Each number is 128 + 32 x the weight over its row's rms, rounded and kept within 0 to 255. Layers, rows and columns count from 0. Numbers have three digits each. The size before them is the row's rms in percent of the matrix's.

# layer 6 MLP up, 640x160, rms 0.108, rows 415-482, columns 40-79
101:116157116069105169147115124122128146133113131092186119127143115168086105148076111164074160122090105107105096099123134128
087:109108111112167131160093216108098131129114106134122095169125080140154160182056107134167137106083092121057087128145062127
096:132151165121202149136141145092192170119205045115153107103138084177140161089073158123065121167182116139119152098157095106
102:052139126103141116125142081111126115123129092078122127080161167084108134091100092120089161083115093130128119112157125124
106:101174107174173089129077159156128137085103088052155105129151092066090139140089093156147102100097128097113120166100138113
109:167135168074175153138122104141123126087151175130149116136157074108098097130124100100099094156072157114135089130156108157
096:058100131160155083109080173123118091121127084118112140147104159116158156159119112128136134076152159163119145174147032126
115:120147090148194182129103130127161106117154057122113125118119130124174101175086177128094123180155120152131113132130100078
093:139105087136146116133054168129190138190170117132145119110160197055141115111085145131090118086199119120098156121126140122
101:056143141167142147128111103152156132116131104093072137110144145100107138143107153092147147121150046092113109066181136168
096:090130092128176122145139131121173105110167120112154127078120079010119078155065122119117106069176139115124137144146107169
093:145083105093125145074148134095133120102118160163174168132146147109042146092164090153131129135155048114086147171154105126
094:110153124120107167133087155165103119122124106121115066085153151113139102078143141127106062145157135116097066134103168159
098:095126158127171168165133077104157103129113088132139108161085108125161152144126104094130133061170156163186111156113122179
093:112155099132128149162117090154117168191117094133107101128092165079138123150146121239076146117125109117148087096100140122
097:138134093086155185103104102204135123069157164165196039124103109143031140142129140080127130095119114124054126167153106116
102:168166103054143197110126073183129096113148116139150101163162067086130106132120160144146083158155120166132119176088093078
095:135149126071148157179087102058098175128194123074168122080148153085117146124059104102114151157107114148110129150120080086
100:172133072064123139145150138128092091148163073079114099136175120161149138115138116132100151057163148174081065125143104130
102:138152068169094119099123141117135069153152144147082132115144070098150136115070126156106090105188159174144127086105138117
104:064139059106151157139067109126116144092113122109167128101141135158105112143098054148038190145134125119090066116137154146
109:113135096117143157121065132143150146128147165118134104092078165138074156134101151118081132106171144137096161120142108135
094:090105138124103098151161064188083082146113136125154076105150081116066118094108088104084094106112154144161188100153093139
102:096182045100172097130089112110112115116142101178147145068185080133126190096139139095099086155146094080101101144074105129
106:152111124111130163117109091099119180114147127168097115126117098093123188154121038136031106080106126146156130160095148173
094:035083125165177148137146115058127086135113093103182141078129154099079098127124121132067167063101140080109167189148083135
093:105153128161090098172147099112095103119137153131104146080136073128075114129160080111102179101126057095076151145135157133
100:144138135145078132113124088100141144095112113144208103043117125145161144167141142096075138107138159112125180197167151136
100:138166143143150168141104128141132161084102117096106079106142183100140089088123065101112126108149141088120154125106133119
097:084182107110094100083169137116140118098082113136195102113149089104126164100136139116111088073139113174159147129130172149
100:140130118128160164132152094122139087120121147075132146099109165121115119148137111148142104150169071156090087099187151161
107:109164125131106178140132110120116118088112125111172132125157189144084130109117071093097163137173144079095106163109150164
091:129108125072122120152123161079091139126158089114163084158167169117113109114125125161116112085116099141064105164186130144
103:113140095116161179120105102131203108098144164095165113084140139122153119122125152115065101136169134155154038166183133121
091:062119069150173190150147123125097162162159120115105107104106196132164078115069151175064120050182106131180137142142111154
104:129098098086159142118100078106110076135171089116151115124133081141142199152107086102186141100113119166079146067191148110
095:100120150120131118186117105140136106131141157108142131131151125100088165115137160126156093086194167134115103170228155153
098:112131137095124139137131119122113159087157144203071068189164114106135110117089115141105179113154118129170090129111144103
094:080091109140144154100148090147194111056138152065114144104075170115162093094154158093102104097086116150126113160132046148
099:086130134145115159181151084126122136071104160160129117126116089150023144122100065108172168124081143111118131096119166124
108:115090158156103138156091078127066147147105155155153120108119174156125156135123110168092070108150112202108144117154059088
109:125143139101152171119151124123127137014170129129189121147110104122047142111093116167147150105142109133102100152200123147
100:096125073107105159172141068152130139106136127098161150117173119159175186171118168173144117070122132159110114101194094155
107:145124049166131155168167135139121142132095097143121095068171114102141096103124157143089143135190122143127116125105098145
097:148132103107139134175108146112113135084103091123135084102203106106113135098122105165148153059117135102104117104128116124
093:111138161165125087092186114126156179120105114063105141137124132122136120114137016099102127065156103093127153210136165126
101:130117147150160150140137103214186129102137123135133098067124149120037108148105144062150119070157148130085136155143139120
103:143087111096206122135119110112115160112137164124108130109123086115105178064122137110095110145129106149069118122126128074
102:135094071141157132100110130100159120120137135105155084117134133082069142124130083146133119090147134169160083187152128183
098:099012021096170118071133116203068084077141132085100165129127148140128177113109113135093164125085125115112112114110117089
093:159166143128171163146115124129117131032145129141169083102130117108128131142150084107123148159108076092107095192191086171
095:149121147182084136149097162027142149098135171113201075147149135161085112129135112137029143097155105096157101107094120125
098:095096092102133161132100104152111162132112158166154044075122089074093191128146100112129138093108098112115152137154162125
098:137096155186164119097092109119099173158134099138152151111169122122099172124169106135117168094116103173116118143170134133
105:113147043162146049201141130164157139045051161078139144074134140095141102068081114089145144115055169158139188125117149073
091:065114132125169129129070113119144176132131110089151155103103098109095189084095104137119197157099153101141177160128158127
100:088085094149095137166101107108183151099152074076127121123172103097114164116165095130134126105184141126155146074163082097
099:109095190096149116167145130143141135162104135156177056094121064142127107128091110108056161134129099181151101082168110084
097:112110124137153174152155135134182187128119169103158110061158079134115112056125142129093129096166104136094107163183080120
083:136158132045132143158137100112122113114115094092139108123138144101110121150125135145132083102152090080065136138101096141
101:055124134126117185130197088159091091096145144077159162096145134086075090111116154188160142064101145166182087086178080157
102:091175160121143166157163124168189171176115179053130090108114152125138102126113123140067057169110138148123113147093183207
103:103150122106127112114115164119162089103120170127124130160108142087136170118098126163096109104116129165130131142140135117
098:088088165193174146129136095124129142104144158145130111157135109169097208091065092172124075124140099111066092226107143173
099:151120083100165113175171149103171140086076135133147090078118109148162147187153078153130104101114117078127118110110092180
111:110172133158114131195121121135128185194153165135161110082119136155126091051150098156098078096083148178147133186107117099
106:125116143150195168089157136106149129111119136117172153101112118132053111093097141174089180160124149131109142136125140165
095:129122102074163138174122145158185073125149139109175141092163127071153148140079152158146151144110142083061135193152126107